Each number is 128 + 32 x the weight over its row's rms, rounded and kept within 0 to 255. Layers, rows and columns count from 0. The size above them is the row's rms in percent of the matrix's.

# layer 8 MLP down (transposed), 1280x160, rms 0.088, rows 1117-1159, columns 80-159
size [100  69 102 105 114 109  94 132 107 103 100 115  98  96 101 107  84 111  90  95  88 116 110 110  98  90 117  83  98  97  89 130  88 107  91  90 109 100  97  92  99  67  89]
[[117 155  77 140 117 157 151 121 173  58 118 160 131 100 148 146 149 104 149 149 151 153 145 148  83 148 155 110  12 101 143 114  73 196  83 125 172 116  43 134 158 103 112 120 107 171 145 143 102 179 164  41  94  88 116 146  91 118  67 127 179 122 142 130 131 103 139 114 123 145 156  93  86 124 164 139 147 152 151 133]
 [120 150 122 114 112 102 100 131 132 134 143 108 170 102 110 172  45 141  99 118 142 105  61 112 107 114 165 177 169  90 119 145 186 112 153 169 109  89 129 144 108 159 144 165 176 139 107  82 164 175 127 113 123 104 110 156  96 129  99 114 193 170 160 128  76 133 134 158 106 102 218  23 137 163 132 144 136 118 124 111]
 [ 95 111  95 159  41 124  98 160 136 156  96 117 100 179 172 109  98  99 160 186 110 128 146  92  78 135 156  96 125 117 125 145 148 127 123 153 154 118 186 156 132 109 136 141 136 137 140 175 126 128 145  91 135  91 136 125 127  88 139  80 143 148 121 148  73 113 151  79 160 168 143  81 155 156 136 205 117  45 132 121]
 [133 139 124 142  91 135  68 149 137 137 126 195 154 166 183 163  30 155 150 116 134  70 113 120  65  97 133 101 110 124 179 142  80  82 119 154 131 201 127 117 158 176 103 135 147 108 140 131 213 115 174 167 130 151 119 137 113 143 119 159 197  62 107 107 115 128 156  75 147  99 119 101 144  88 131  95  93 169  85 130]
 [ 97 159 188 168 146 141 100 152 137 158 153  54 130 178 197  99 144 148  86 150 134 135 149  89 132 115  62 138 159 177 147 173  97  97 134 120 100 126 160 154 141 136  81  98 135 138 188 123 180 134 132  98 159 105 123  86 149 125 136  78 184 110 225 111  77 146 152 154  56 123 115 145 117  98 147 118 155 135  97 137]
 [126 156 126 157 113 163 130 135 149  67  73 123 132  97 120 124 159  98 153 115 151 154 102 113  35 153 104 122 143  96 117 134 182 170 106  75 172 146 140 138 100 163 143 145  76 151 123 149 153 137 145 186 118 153 107 130 203 174 137 158 109 183 105 106 119 163 141 103  55  86 103 144 110 152 164 115 118 172  78  75]
 [108 134 116 140 113 125 130 135 124 126 113  96  92 141  94 114 170 169 178 143 130  91 129 193  99  83 178 159 123 115 136  96 134 105 131  77  77 151 115 118 132 115 161 133 136 148 165 149 126 113 144 178 129 125 162 146 141 143 114  87 199 160 157 127  80 166 149 146 139 134 173 129 146 121 116 164 145 126 125 157]
 [132  53 123 119 139  84 146 126 113 117 122 153 128  86 166 182 103 151 143 173 170 132 132  86 124  57  83 168 127 133 177 131 110  96 104 158 120 193 118 119 127 142 138 140  95  70 114 160 117 137  82 133 157 132 145 149 139 176 131 139 110 106  93  99 148 144 118 142 109 157 129  81 148 131  67  58 143 110 168 117]
 [ 74  95  92 173 129 139 147 127 118 170 116 136 172 126 120 134 178 176 119 133 135  64  66 202  64 103 159 114  94 162 136 120 187 217 163 103  67 148 150 121 120 120 130 101 117 185 118 139 134 115  86 101 205 152 114 120 165 110 123 117 150 159 134  84 104 183 134 129  52 150 122 121 132  90 115  99 113  57 152 128]
 [158 110 198 104 136 130 141 141 118 169 164 102 179  87 133 118 108 120 164  93 116 137 127 143 178  99 112 153  87  97 101 114 110 115 146 138  97 128  91 139 109 215 133 146 121  79 223 111 142 114 166  93 179 159  77  63 182 148  53 160  85 144 106 115 142 128 124 150 110 109 142 154  73 130  92 148 140 140 143 136]
 [101  88 130 154  57 141 115 156 159 149 175 136  62  73 152 120 188 163 155 131 108 133 130 162 150 150  99 133 151  93 146 169 185  84 108 148 118 165 129 137 148 143 153 123 192 152 132 148 117 103  97  91 123 181  91 141 118 155 149 112  80 110 148 151  82 120  52  81  80 154 148 135  99 156  52 117  88 123 118 124]
 [ 88 143 135 128  77 184 133 140 129  51  58 106  84 134 162 104  94  94 114  99 119 165 169 177 149 165 141 132 147 164 122 149  57 117 140 169 158 102 143 127 126  90 199 147 137  89 168 160  93 149 121 145 125 123 144 127 117 176 138 116 147  60 133 108 104 115  71 114 198 120  90 165  94  96 187 186 105 181  74 166]
 [136 149  96 119 126 109 103 159 159  96 133 114 187  99 165 172  74 108 101 148 113 158 146 132 109  94  90 159 105 130 107 193 132 121 136 129 197 138 136 160  99 118  93 170 127 143 126  59 158 167 126 164 158  90 138 107 146 133 124 134 108  97 158 120 123 127 138  58 126 114 117 116 170 161  79 106 101  92 109  88]
 [154 122 121 143 101 221 179 120 111 200 136 124  89 152 124 128  63  35 115 133 123 135  78 132  99 156 141 155 104 174 122  81 123 126 130 144  92 145 116 115  84 149  79 105 157 122 145 137 124 140 119 187 126  84 134 179  89 121 118 186 123 150  77 141 108 152 161  93 149 139 154 135  98 124 123 121  85 150 111 125]
 [139 129 133 128 139 156 134 128  94 154 141  90 214 120 118 120 121 120 147 139  79 100 101 193 127 115 136  95 112  92 180 113  94 184 150  96 128 110 115 131 182 168 108 121  83  96 162 199 116 139 117  91 125 124 125 101 186 170  89  61 142  94  83 104 166 129 157 166 181  99  99 108 124 146 179 127  75 113 137 145]
 [117 115 150 158 112 187 161 116 122 123  86 105 174 111  81 136 108 131 198  88 114 102 100 133 111 147 148 138 113 147  84  97 133 100 118 102 119 175 113 132 183 142 139 153 106 180 199 106  92 159 175  58 143 126 131 155 170 154 145 119 164  88 180  97 146 104 141 123  93 105 110 157 145 193 118 122 116 176  40 144]
 [124 148 143 158 123 166 145 107  83  61 140  76 140 178 132 150 121 156 136  81 106 124 118 124 153 175  41 118 153 182 161 187 200 145 134 114 132 146 136 151 128 146  75 108 139 108 185  95 116 113  94 134 146 189 145 126 119 172 137 107 159 129 148 120 100 115 156  87 100 147 143 138 159 179 113 102  88 140 146 140]
 [194 131 113  65 152 174 169 140 109 155 137 138 154 112 128 129 110 144 107 107  86 134  97 135 114 112 160 114  97 123 143 153 139 130 106 125 166 123  98 138 121 178  99  68 158 132 148 147  85  94 112  90 189  94 144  83 152 147  79 158 115 105 151 115 168 159 118 156 123 118 179 135 181 142 158 119  86 148  72  96]
 [101 142 128 155 114  83 146 190 176 143 113 197  75 120 107  91  52 124  99 124 197 109 150 197 132  45 149 152  98 125 123 153 141 127  95 127 155 153 193 102 155 153  82 135 186 126 132 122 149  96 176 159 159 140  96 203 150  77 140 104 106 124 161 148  72 167 165  91  74 142 132 117 182 108  96 135 103 129 102 136]
 [180  77 116 112  80 103 149 169 182 173  37  77 124 149 151 128 139 158 178 107 166 119 168 133  86 188 134 139 144 153  98 143 150  68 171 141 139 135 162 125 115 135 124 140 109 137 136 147  95 147 160 122  84  95 191  94  93  79  88 101 140 168 150 127 128 135 183 119 141  95 169 142  61  72  88 130  90 173 149 121]
 [152 167 112  85 192 123 132  95 197  93 115 119 153  35  68 126 115 127 160 130 127 129 124 128 136 124  98 165 108  96  94  68  95 142 177 154 128 166 154  92 109 172 145 116 194  85 130 131 112 161 145 108 129 140 103 112  98  96  45 128 170 125 129 126 181 145 107 118  88 133 102 186 174 175 124 108 161 163 137 153]
 [126 144 125 130 125 101 133 137 157 106 139 165 127 132 160 132 109 131 123 137 163 121 123 153  66  75 134 139 135  71 162 210  98 109 181 116 185 122 141 139 109 252 154 103 134 119 115 129 122 162 105 131  78 125 128  80 157  91 123 179  56 127 169 126 152 120 147 161 134 126 207  66 141 151 160 176 148 153 141 114]
 [102 148 139  84  79 175 140 149 105 156 118 145  61  87 130  94 136  99 187 135 133 105 118  95 152 176 121  91 108 133 147 166 118 132 100 105 158 140 186 153  82 157  85  73 171 145 142 150  67 125 116 106 113 133  88 123 119 154 115 112 158 126 116 133 107  80 134 195 113 117 168  63 124 114 118 105 146 162 110  79]
 [ 80 111 101 134 109 166 175 129 134 179  90 124  94 116 131 191 149 101 153 139 177 168 109 121 160 163 155 157 150 115 106 132 153 137 129 197 150 128 171 140 202 148 139 131 118 150 113 122  56 130 139  98  84 122 105 147  92 143 119 111 175 119 129 166  79  78 143 155  53 146 146  78 128 131 114  80  92 156 161 201]
 [151  92 167 149  96  77 144 120 148  82 177 107 135 102 120  97 161 113 170 136  69  96 104 174  63  75 131 132 137 122 142 135 128 109  95 128 151 145 172 151  84 105  86 141 132 121 109 143 102 125 139 124 135 119 115  87 125 188 149 117 130 118 156 121 144 116 210 104  82 111 135 149 117 139 120 163 128 136 121 127]
 [116 123 112 109  83 179 116  95 159 128  98 101 166 122 121 135  94  99  43 148 134 103  37 110 179 139 123 154 101 204 187 115 163 142 106  93 115 148 170 102 165 161  92 111 115 118 161  76 154  94 162 150 144 151 161  82 147 206 103 109 144 147 176 105 145  98 185 148 124 147  93 150 135 145 130 179 135 136  54 111]
 [119  97 101 130  83  56 113 200 144 115  94 102 188 186  86 137  73 141 103 115 118 143 111 160 114  82 122 143 152 139 128 129 144  92 172 140 170 146 107 121 155 150  86 123 168 120 109 156 169 131 103 164 164 115  93 153 100 101 116  85 130 159 100 126 129  93 116 158 126 182 126 120 115 116  84 153 130 113 109 107]
 [139 101 153 152 151 123  95 110  76 170  93 149 119 159 127  62 128 137 140 109 118 179 157 109 111 137  61 122 179 119 138 161 131 109 139  51 108 126 131 118 119 160 137 114 133 169 105  51  35 123 111 140 173 110 138  51 154 230 154 124 165 154 116  97  66 142 182 170 104 124 122 148 112 135 160 144 189  80 136 125]
 [174  80 187 150 158 144 134 131 104  95 138 138 107  96  77 100 155 120 170 112 154  81 105 129 151 154 111 141  96 145 102 119 170 124 117 102 134 167 132 114 128 139 141 158 114 160  28 121 114 181 131 139 142 124 171 173  96 103 146 116 113 103 138  55 116  99 117 126 121 135 121 191 139  96 170 146 165  76 126 112]
 [136 157 107 110 135 147 148 171 181  85 133 183 136 168 129 171 123 172  74 158 134 139  65 134 154 223  90 116 108 179  74 150  40  97 117 110 117 128 132 128  86 111 160  85 124 155 168 154 120 134 136 109 124 140 105  82 148 202 177 153  99  74  81 153 121  65  99 150  98 136 167 120  78 158 140 134 135 143 102 124]
 [129 126 131  77  77  72 107 149 122 163 155 141  65 151 135 161 192 131 134  83 134 152 123 110 129  97 143 149 125 108 221 109 130 142 140 189 105 163 119  76 151 108 161 152 136  83 122 195  96 176 107 123 180 164 100 103  69 141 138 117 131 152 116 151 114 127 140 116 114 106 135 102  45  59 114 131 172  83 153 125]
 [147  94 151  95 134 122 168  87 119 151 155 112 162  67 116 191 161 123  83  90 149 121 143 113 128 146 120 133 145 127  69  98 185 143 109 134 174  95  95 116 128 117 113  73 147 136 111 110  12 189 192 124 130 140 120 148 157 133 134 177 161  96 114   0 136 109 168 127 111 135 101 170 141 150 159 157 124 119 152 144]
 [139 135 123 149  92 114 152  98 163  88  98 143 182  70 113 101 103 136 164 154 160 121  63 116 108 169  65 134 157 100 174 161 140 140 127  69 175 170 177 135 121 170 149 172 127 118  60 155  94 116 151 121 160 134 124  76 113 160 127 103 161 129 129 150  67 102 184 173  93 153  87 123 128  86 101 182  91 142  98  82]
 [ 97 149 123 128 138 127  93 167 126 124 153 148 127 118 157 154 159 111 144  88 174 126  66 127 126 156 115 105 141  80 155 119  75  99 119  90  76 139 144 168 129  43 110 141  95 117 169 133 103 113 111  98 137  50 121 227 102 159 142 143 135 167 116 103  89 101 162 155 124 135 126 116 121 128 170 153 145  89 157  85]
 [115  76 128 125 164 195 112  99 114 126 160 113 112 143  96 142  95 192  88 142 123 184 155 143 191  80 147 117 130 169 126  96 136 162 113 149  92 117 120 159 120 154 129 158 113 167  73  84 141 133 150 132 129 125 136 179  91 130 102 132 153 106 188 149 167 120 129 158 139 148 100 127 106  88 122 175 123 105 106 139]
 [108 143 141 168 137  96 124 126 155 185  87 167 123 116 142 140 105 110 106 155 109 143  89 112 121  90 106 156  52 104  74 132 134  83 143 142 188 152 102 118 132  69 140 116 184 140 101 185  80 186  95 163  96 107 118 121  82 150 105 199 103 150 130 101 202 146 156 107 126 128 176 170 124  91 124 134 106 138 107 128]
 [ 61  65 147 162 130  92  96 153 203 123 179 112 190 161  92 150 157  92  51  84 161 154  74 189 146 199 135  69 148 138  87 142  78 124  80 148 112 155 165 123 119 132  87 150 175 130 140 128  80 129  67 109 142 142 123 131 128 152 175 140 157 102 118 123 180  91 119 118 158 117 125 111 101 160 166 145 137 134 119 164]
 [126 156 116 160 126 118  64 147 174 152 157 106  99 149  92  92 109 146 158 101  79  36  73 106 131 130 155 128 135  80  92 110 152 134 117 182  96 169 173 127 153 138  90 136 114 170 164 150 142 132 151 102  60 164 130 115 156 132 135 114 135 166 106 169 115  84 185 109 204 130 192 197 129 164 146 131 136 176 123 137]
 [119 135  58 118 140 123 137 118 158  83 199 113 135 190 125 140 107 136 136 177 117 139 184 138 132 142 131 140 124 166 119 137  51 109 150 144 127 124 157 105 100 107 143 132 125 124 129 117 153 215 140 118  92 104  74 179 104 143 123 130 152 146  72 108 173 162  75  90 182 123 122 123  79  90 117 167  64 137  68 141]
 [117 150  94 153 100 134  95 124  81  96 160  93 115  75 116  73 112  48 174 107 164 133 116 188 156 132 146 112 141 183 106 122 129 140 137  83  57 105 135 113  73 157  92 148 135 156 152 104 127 138 192 139 167 147 127 119 110 252 121  79  98 176 148 109 103 130 137 151  83 104 144 108 148 121 133 100 106  86 165 132]
 [167 157 113 176 175 138  92 161 130 137 162  62 141 107 158 151  88 157 160 110 194 162 149 140 140 163 122  54 133  58 198  85 154 120 119 129 132 106 107 100 107 131  85 131 119 133 109 147 148 165 140 139 168 140 103 137 144 156  76  86 165 146  74 161 139 125 101 144 190 161 153  89 122  94 162 152  98 170 132 143]
 [ 92 127 169 132 142 133  89 137 153 143 145  90 129 116 142 121  72 134 134 145 135 102 147 119 132 139 104 142 214 144 146 166 105 163  71 124 162 135 123  92 165 145  98 152 114 180 103 102 141 121 106 129 178 170 135  67  98 151 173 118 205 144 126   0 144 144 132 125 146 148 173 106 120 121 129 103 130 141 152  86]
 [115 135 148 136 186 111 104 139 112 140 134 233 127  64 147 155 177 132  97 147 109 157 109  69 131 133 170 130 158 102 172 193 155 155  98 146 126 102 130 157 146 136 116  64 154 147  93 123 126 105 100 176 219 147  98 114 178 169 176 156 124 142 136  89  87 166  79 162 127  81 160  98  83 142 176 122 127 106  86 129]]
# layer 8 MLP up, 1280x160, rms 0.0918, rows 1118-1159, columns 80-159
size [ 73 103  98 108 109  92 108 105 100 105 115 102  99 106  98  86 101  95  77 100 118 118 108 102  90 108  85 110 104  98 101  98 104  96  86 111  95 104  91  99  65  89]
[[132 138  91  95 125  45 134 127 103  98 105  91 121 186 148 128  26 156 150 119 132 164  92 178 137 173 150 145  84 101 216 117 135 130 151 178 129 161 108  74  77 139 163 122 119 107 116 114 121 159 117  97 146 100 146 158 122 114 160 183 133 103 122 159 102 126 116 137 118 137 181 125  84 121 133  88 121 162  79 159]
 [125 139 128 187  97 110 100  99 168 185 112 121 129 154 147  95 118 102 160 142 122 158 137 124 141 143 170  93 113  82 101 115 133 136  88 108 167  50 101 103 141 104 105 143 116 195   4 137 101 153 123 115 120 100 154 132  88  95 135 137 125 157 119 127 210  86 135 143  98 161 119 139 176 126 100 110 136  93 185 148]
 [157  93 145 126 167 130 166  79 132 100  91  71 149 112 113  88 204 111 128 142 100 140 148 123 151 113 176 142 132 134  64  61 101 180 124 126 194  48 132 143  89 142 132 141  96 163 190  87 112 145  89 100 111 113 135 129 132 122 131 139 132  94 137 149 198 109 105 156 122 145  95 125 121 111  96 163 122 122 121 119]
 [143 122 170  34 161 183 141 131 182 128  69 160 121 120 175 147 139  99 133 124 100  93 156 165 165 144 152 155 109  91  90 136 154 130 100 158 143 160 130  79 142  74 111 149 110  45  81 146 115  78  61 152 138 118 159  98 126 166 138 121  82  94 117 133 152 121 135 123 160 132 131  59 148 124 129 148 130  76 140 181]
 [120 113 169 163 176 102 112 111  99 135  84 200 117 117  90 126 107 205  84 127 109 127 159 125  99 120 123  66 153  68  73 130 115 162 182 158 126 112 135 125 109 134 112 121 155 128 161 119 178 135  79 148 107 155 112 165 100  96 108  91 109 127 129 108 177  81  53 166  48 174 124 114  60 125 106 152 145  94 124  99]
 [ 72 139 153 123 167  40 171  74 162 145  82  63 141 167 128 124  71  57 137 128 164 124 139 135 146 129  98 108 194 105 122 146 142 153 144 104  86 163 134 102 106 111 103 130 191 128 107 157 121 160 118 143 142  88  90 120 163  75 137 200 108 126  90 133 124  98 121 112 126 122 130 171 116  61 118  67 105 153 162 134]
 [159 145 163  80 151  94 103 138 121 123 116 138  96 121  87 110  87 125  96 151 134  76 150 149 108 123 121 130 113 141 120 121 145 199 140 163 133 102 117 153 208 121 199 139 174 128 184 196 155 138  86 138 104  90 107 191 124  95  90 168 132 124 140 129  98 149  59 150 122 125 135 104 102 109 152 207 102 158 125 141]
 [124  95 157  82 106 139 108 147 106 123  89 149 172 120 148 161 149 141 103 140 131 101 168 127 142 124 102 157 106 116 128 133 166 146 123 215 169 177 141 136 120 162 170 133 133 143 142 162 116  70 100 108  80 168 118 124 139 164  93 124 105  67  93 156 127 134 110  89 199 114 120  78 124 110 156 136  24 153 189 131]
 [184 116 109 210 100 128 138  99  87 112 111 109 155 187 100 166  84 110 105 130  77 164  90 147 135 152 166 109 105  56 160 125  73 171  71 125 115  81 125 151 129 130 125 106 161 141 128  62 124 128 123 112  83 111 129 128 130 118 163 150 128 145 112  95  83 169 123  85 129 122 112 109 166 147 124  99 147 137 131 189]
 [140 121 106 172 182 125  89 102 145 106 118 143  96 107 157 125  93 189 168  84 130 141 106 133 200  71 113 128 118  94  85 154  75 161 128 154  95 108  96 148 137 153 133 173 131 143 151  85 105 147 101 146 128 179 160 158 122 123 139 151 123 177 150 110  95 127 121 147 129 198 138 149 192 166  86 154 163 111 110 126]
 [124 130 127 182  77 122 156 124 141 109 142 221 139 109 152 154 112 100  68  61 175 141 136 111 156 200 143 145 126 120  62  95 150 142 127  98 148  60  76 109 139 110 117 191  58 136 202 223  67 132 150 160 125 138 183 162 122 106 194 131 118 120 112 105 143  96 139 113  76 167 120 148 114  65  83 117 101 140 176 178]
 [110  59 137 144 136 125 138 135 157 169 107  83  96 168  99 155  82 155 109  90 138 155 133 155 127 192 129 135 117 154 144 107 101 151 195 141 131 126 185 112 137 117 122 160 114 141  98  60 101 141 102 145 130 153 122 149 110 129 131 160 146 168 115 156  53 133 166 109  72 162 192  76 173 161 139 129 137 154 153  85]
 [118 112 144  92 139 150 103 122 183  79 165 131  90 133 143 120 159 175 117 112 146 218 138 111 119  75  97 152 169 140 155 169 120 126 124 144 114  80  93 134 117 146 105 142 159 134 154 187  65 194  88 106 143 105 114 144 114 102 129 143 120 117 116 111  95 131 101  77 102 169 201 175 110  93  85  92 141 173 140 186]
 [124 104 153 141 155 154 125  99 175 193  86  97 135 125 167 213 109  75 172 139 177  89 102 146 130 118 127 108  67  56  78 143 139 141 151 119 137 158 150 128 101 102 115 119 182 152 154 134 180 133  87 108 121 122 163 128 171  96 180 132  90 143 114 119 158 139  60 129 177  63 159 132 114  98 114 106  75 106 119 134]
 [156 171 115 202 165 104 121 123 152 122 180 125  89 194 164 184 126 174 105 126 134 126 224  98 111 177 109 153 144 132 135 139 156 138 100 122 123 159 143 115 148  91 112 162 118 148 186 142  87  71  63 139 129 134 163 111 132 103 179  82  83 137 138 127 130 107 152 105 131 105 148 160 104  94 113  50 200  94 113 178]
 [ 74 140 100 176 169  98 126 138  65 135 100 132 126 147 148 110  81  84 108 175 151 186  68  82  98  61 185 112 135 108 117 197  89 138 125 192 162  87 101 121 131 125 152 163 161 183 122 135 121 148 123 133  96  58 135 161 104 140 117 189 134 147 134 141 149 131  94  84  78 124 118 134 134 133 117 151 172 109 163  99]
 [105 144 164 132 201  79 156  99 118 164  91 189 115 118 174 116  60 130 130 151 114  83 123 172 101 112 176  65 135 171  79 126 109 181 163 142 140 120  99 147 109 138 125  95 127 146  91 130 141  67 151 173 141  61 141 145 123  87  76 170 131 100  92 144 180  96 102 190 105 152 131 117 137 145 108 128 101 157 105  68]
 [136  62 120 135 147 142 134  84 142 158 108 130 140 136 111  93 149  35  88 129  79 118 119 188 126 111  99  79 139  81  95  93 145 146 161 123 112 156 125 122 103  71 112 129 124 129 135 158 148  90 123 159 156 115 129 117 117 130  69  53 133 131 123 140 157 104 134 133 134 170 118 148  96 112 154 121 143 217 173  73]
 [129 103 125 153 125 140 186 127 192 130 121 123  80 149  91 169 105  83 124  58 158 121  78 161 102 101 156  78 137  76  93 102 141 124 183 105 158 141 124  86 161  72 113 191 143 151 112 164 149  86  97 104 131  68 147 163 185 117  97 108  75 101 101 165 151  79 199 138 140 160 148 170 131 108 148 100 126 124 111 134]
 [102 145 146 111 200  80 137 135 113 121  65  71  96 119  74 134 136 160 126 147 100 162 184  64 106 123 134 117  99 139  93 127 156 136 194 129 185  95 129 153 217 154 165 105 134 174 109 123 128 104 163 113  95 102 148 147 138  86 110 213 109 179 114 111 156 119 158 122 120  93 191 106 173 144 131  91 140 110 133 129]
 [180 143 125 105 144 148  60 148 164 119 119 147  86 141 169 127 145  74 138 208 106 149 155 126 110 130 135 129 120 129  79 188 164 115 128 150 136 150 154 117  83 157 141 116 185 177  52 170 151  99 129 161  88  76 128 146 136 158 103  83 107 147 126 153  91 133  73  93 120 100 103 130 131 134 111 155  87 148 167 156]
 [172 132  91 140 161 163 137 100 119 165 124 111 108 128 160  93 102 148 153 107  96  94 116 207 152 139 151 112 143 133 171 179 120 166 104 185 145 155 137  93  71  67 125 106 162 144 122 100 129  84 113 153  97 127 101 104 118 142  87 108 120  98 110 105 179 117  77 145 127 190 147 140  97 116 131 139  90 151 144  96]
 [187 185 165 175  83  91 112 157 129 175  85 133 152 169 162 159 138  42  94 124 138 138 223  77 137 145 143  70 163 104 101 135  85 108 148 112 173 103 105 145 190 121 161 178 102 109 116 114  92 105 128 151 109 159 129 139 143 146 158 145 100 111 117 141 147  85 162 116  64 105 132 123 112 115 115 105  53 124 132 150]
 [105 135 115  86  95 147 136 139 127  85 102 199 121 155 122 108  93 150  88 220 150 159 115 181 105 171 186  90  60  77 135 102 119 167 123 151 123  56 115 110 160 121 172 202 127  90 129  93  99 118 161 183 124 179 168 180 135 172 115 146 106 117 100 115  81 112 129 104 134 133 153 150  71 159 109 127 141 171  78 142]
 [ 99 103 150  92 195 127 165 133  85 116  56 152 117 172 168 172 213 130 110 147 113 181 177 128 159  63  83 189 104 139 112 153  93 148 118 115 156 129 111 143 100 163  96 107  71 152  72 128 160  96 102 148 174 108 135 129 115 102 155 184 110 119 116 124 192  64  88 102  99 118 161 130  86 134  79 191 147 147 139 124]
 [136 152 181 115 135 105 159 133  87  83 149 129 154  97 108 140 185  99  80 100 165 139 128 105 147 148 135 180 120 142 123 127 125 184 104  78 162  58 133 138  73 146 127 160 116  62  81 169  39 127 109 221 112  98 158 148  75 187 134 140  99 150 105 126 173 129 121 152 131 133  74  83 135 108 121 119 108  73 133 151]
 [ 95 130 160 126 123 145 122 147 108 136 138 198 123  99 127 108 119 142 120 149  87 120  91 107 126  98  94 117 165  87 176 183 154 165 145 148 205 123 151 114 139 127 158 102 136 152 137 126 122  73 133  66 157 140 151 113 120 168 166  81  94 112 101 158 166  60  71 104 114 209 158  34 120 167 111 132 118 127 106 100]
 [134  73 146 167  86 107 121 132 117 188  57 129 143 146 134 200 191 167 127 184 149 133 214 138  82 118  70 125 132 135 144 153  84 137 148 121 115  85 100  89 137 187  77  80  83 111 101 110 179  92  99 128 117  93 158 152  92 131 117 118 118 181  91 117 164  94 144 126 148 166 126 137 104  90 148 131 130 104 177 150]
 [199 121 145 186 145 121 136 112  60  65 106 198 124 141  46 162  97 107  93 153 159 112 132 177 147 158 110 115 116 165 158 106  79 170 107 161 159 159 124 146  97 129 141 179 146 151 156 136 147 103 133 109  72 135 129 150 169 133 130 173 128  90 112 122 135 104  72 149 164 107 159 177 119 154 120 138 100  71 112 190]
 [149 131 103 225 126 126 100 182 132 126 128 151 124 117 154 117 117 148 153 131 158  93 186 127 125 111 122  93 103  57  63 142 101 164 135 201 149 146 156 103 118 100 121 111 110 161 108 108 169  39 109 141  91 176 120 140  97  94 150 121 125 103  96 170 152  87  86 126 120 143 234 111 167  92 120 102 107 132 133 118]
 [ 45  68 130 143 143  79 137 128 173 151 128 116 121 180 118 146 124 107  58 161 166 112  95  94 179 155 153  92  97  55 128 129 116 172 184 142 168 130 171  90 157 103 157 109 105 126 126 125  97 109  90 142  78 112 165 143 205 145 138 151 103  74 150 150 118 167 189  59 157 145 140 138 152 139 155 139 105 173 200  86]
 [109 124 180 110 166 107 150 111 150  78 110 159 111 148 144 132 149 122 130 155 102 116 216 111 127  68  88  80 147 156 121 158  93 175 106  78 154  59 140 114 111 109  74 115 119 124  95 113 151  80 102 142 129 107 165 141 134 131 113 164 132 143 104 127 198 102  77 104 185 145 134 106  57 117 128 190 136 116 128 112]
 [ 97 123 129  84 167 116 174  96 115 105 165 139  93 109 182 185 122 132  93 148 160 181 149 137 127 122  95 100  84 149 132  99 154 120 139  67 120 132 137 161  84 127 145  78  92 140 153 153 107 121 114 145 134  82 156  65 150 138 114 158 115 108 125 135  96 150  66 161 211 118 125 167 126 114 114 100  89 135  93 102]
 [137 101 113 156 205 105 164 124 145 161  92 133 114 134 144 127 146  85  85 124 154  86 113 151 114 150 143 111 106  24 114  86 163 125 156 147 133 154 140 162 110 134 133 130 157 126 123 165 169  37 105 141 113  93 183  92 113 100 167  38  98  83  98 171 110 120 118 132 133 110 121  96 108 125 121 127 140 128 167 139]
 [119 148 175  98 129 154 128 126 168 107 135 142 117 121 113 151 109 142 133  75 129 140 143  81  99 141 151  91 117 119  99  95  95 135 103 137  97 101 125 145 178 103 134 187 148 109 192 172 105 103  88 142 116 106 134 167 168 109 177 109 107 115  96 147 143 143  90 164 172 103 187 100 109 120  78  93  83  47  79 184]
 [194 172 121 115  73  94  77 143 146 145 137 155 155 116 134 169 111 139 121  85 157 161 131 160 106  94 138 136 100 138 141 118 151 170  99 206 146 162 132 123 162 108 125 145 114 133 140 132  64  98 121 211  95 164 136 171 117 121 143 193 121  92  90 136 121 137  74 104 172 141 141  42  99  84 110 138  89 144 116  69]
 [ 73  96 145 137 119 120 132 109 170 122 141  94  98 143 162 188  76 113  94 111 125 131 118 159 157 131  94 161 130 127 143 188 107 121 135  91 118 184 147  97 162 143 209 151 152 120 156 141 112 144 127 114 122 191 125  89 147 115 166 123  95 106 112 122 127 128 142 101 121 162 143 109 117 141 115 134 100 174  62 149]
 [ 74 137 145 125 116 140 103 118 144 170  93 157 120  92  65 159 140 104 110 123 200 102  80 200 102 122 131 119  85 151  53 125 146 150 121 101 119 110 118 146 125 114  53 148 155 132 146 150 149  80 103 114  87  83 156 177 188 145 191 171 127 139  83 155 135 110  85 102 167 109 119 143 122  89 110  82 103 124 123 119]
 [113  98 114 174  98 130 133 113 220 188 123 127 112 152 162 120 101 166  90 185 108 103 132 108 155 104 184  92 105  53 171 145 131 119 125 138 110 155 197 104 148 119 129  99  92 166 121 145 195 137  81 112 101 132 159 130 132  69 142 162 155 155 133 101 107 143 150 175 169 194  87 104 122 143 130 115 180 143 123 125]
 [200  59 151 145 107  96 152 132  99 171 103 159 139 137 166 139 118 139 103 162 111 143 200  71  53  75 146 128 174  66 131 129 108 158 125 161 147 153 157 139 160 175 125 102 159 109 173 158 137 112  82 148 156 116 146 100 141 113 119  85 118  90 109 125 151  72 110 123 134 109 116  89 120 130 111  86 153 127 173 143]
 [ 89 127  43  78  48 104  92 151 153 171 146 104 125 154 130 117 115 130 132  83 125  91 129 123 108  33 144 150 166  77 150 167 134 108 213 176 100 119 139 186  93 123  99  99 103 116 128 101  82  71 149 114 110  99 133 158 130 111  89 120 106 113 164 194  83 125 174 173 177 141  96 158 130 102 113  77  79 125 127 109]
 [180 134 159  91  94 182 103  96 160  96 159 148  90 126 126 145  61 107 164  68 112 142 100 152  74 154 134 125 165 128 103 114  95 152 183  97 131 143 128  67 108  92 142 165 107 104 139 133  93 128 134 144 122 169 146 127 159 109 118  65 117  95 104 104 127 140 138 144  34 123 129 146 141 110 130 159  98 155 132 163]]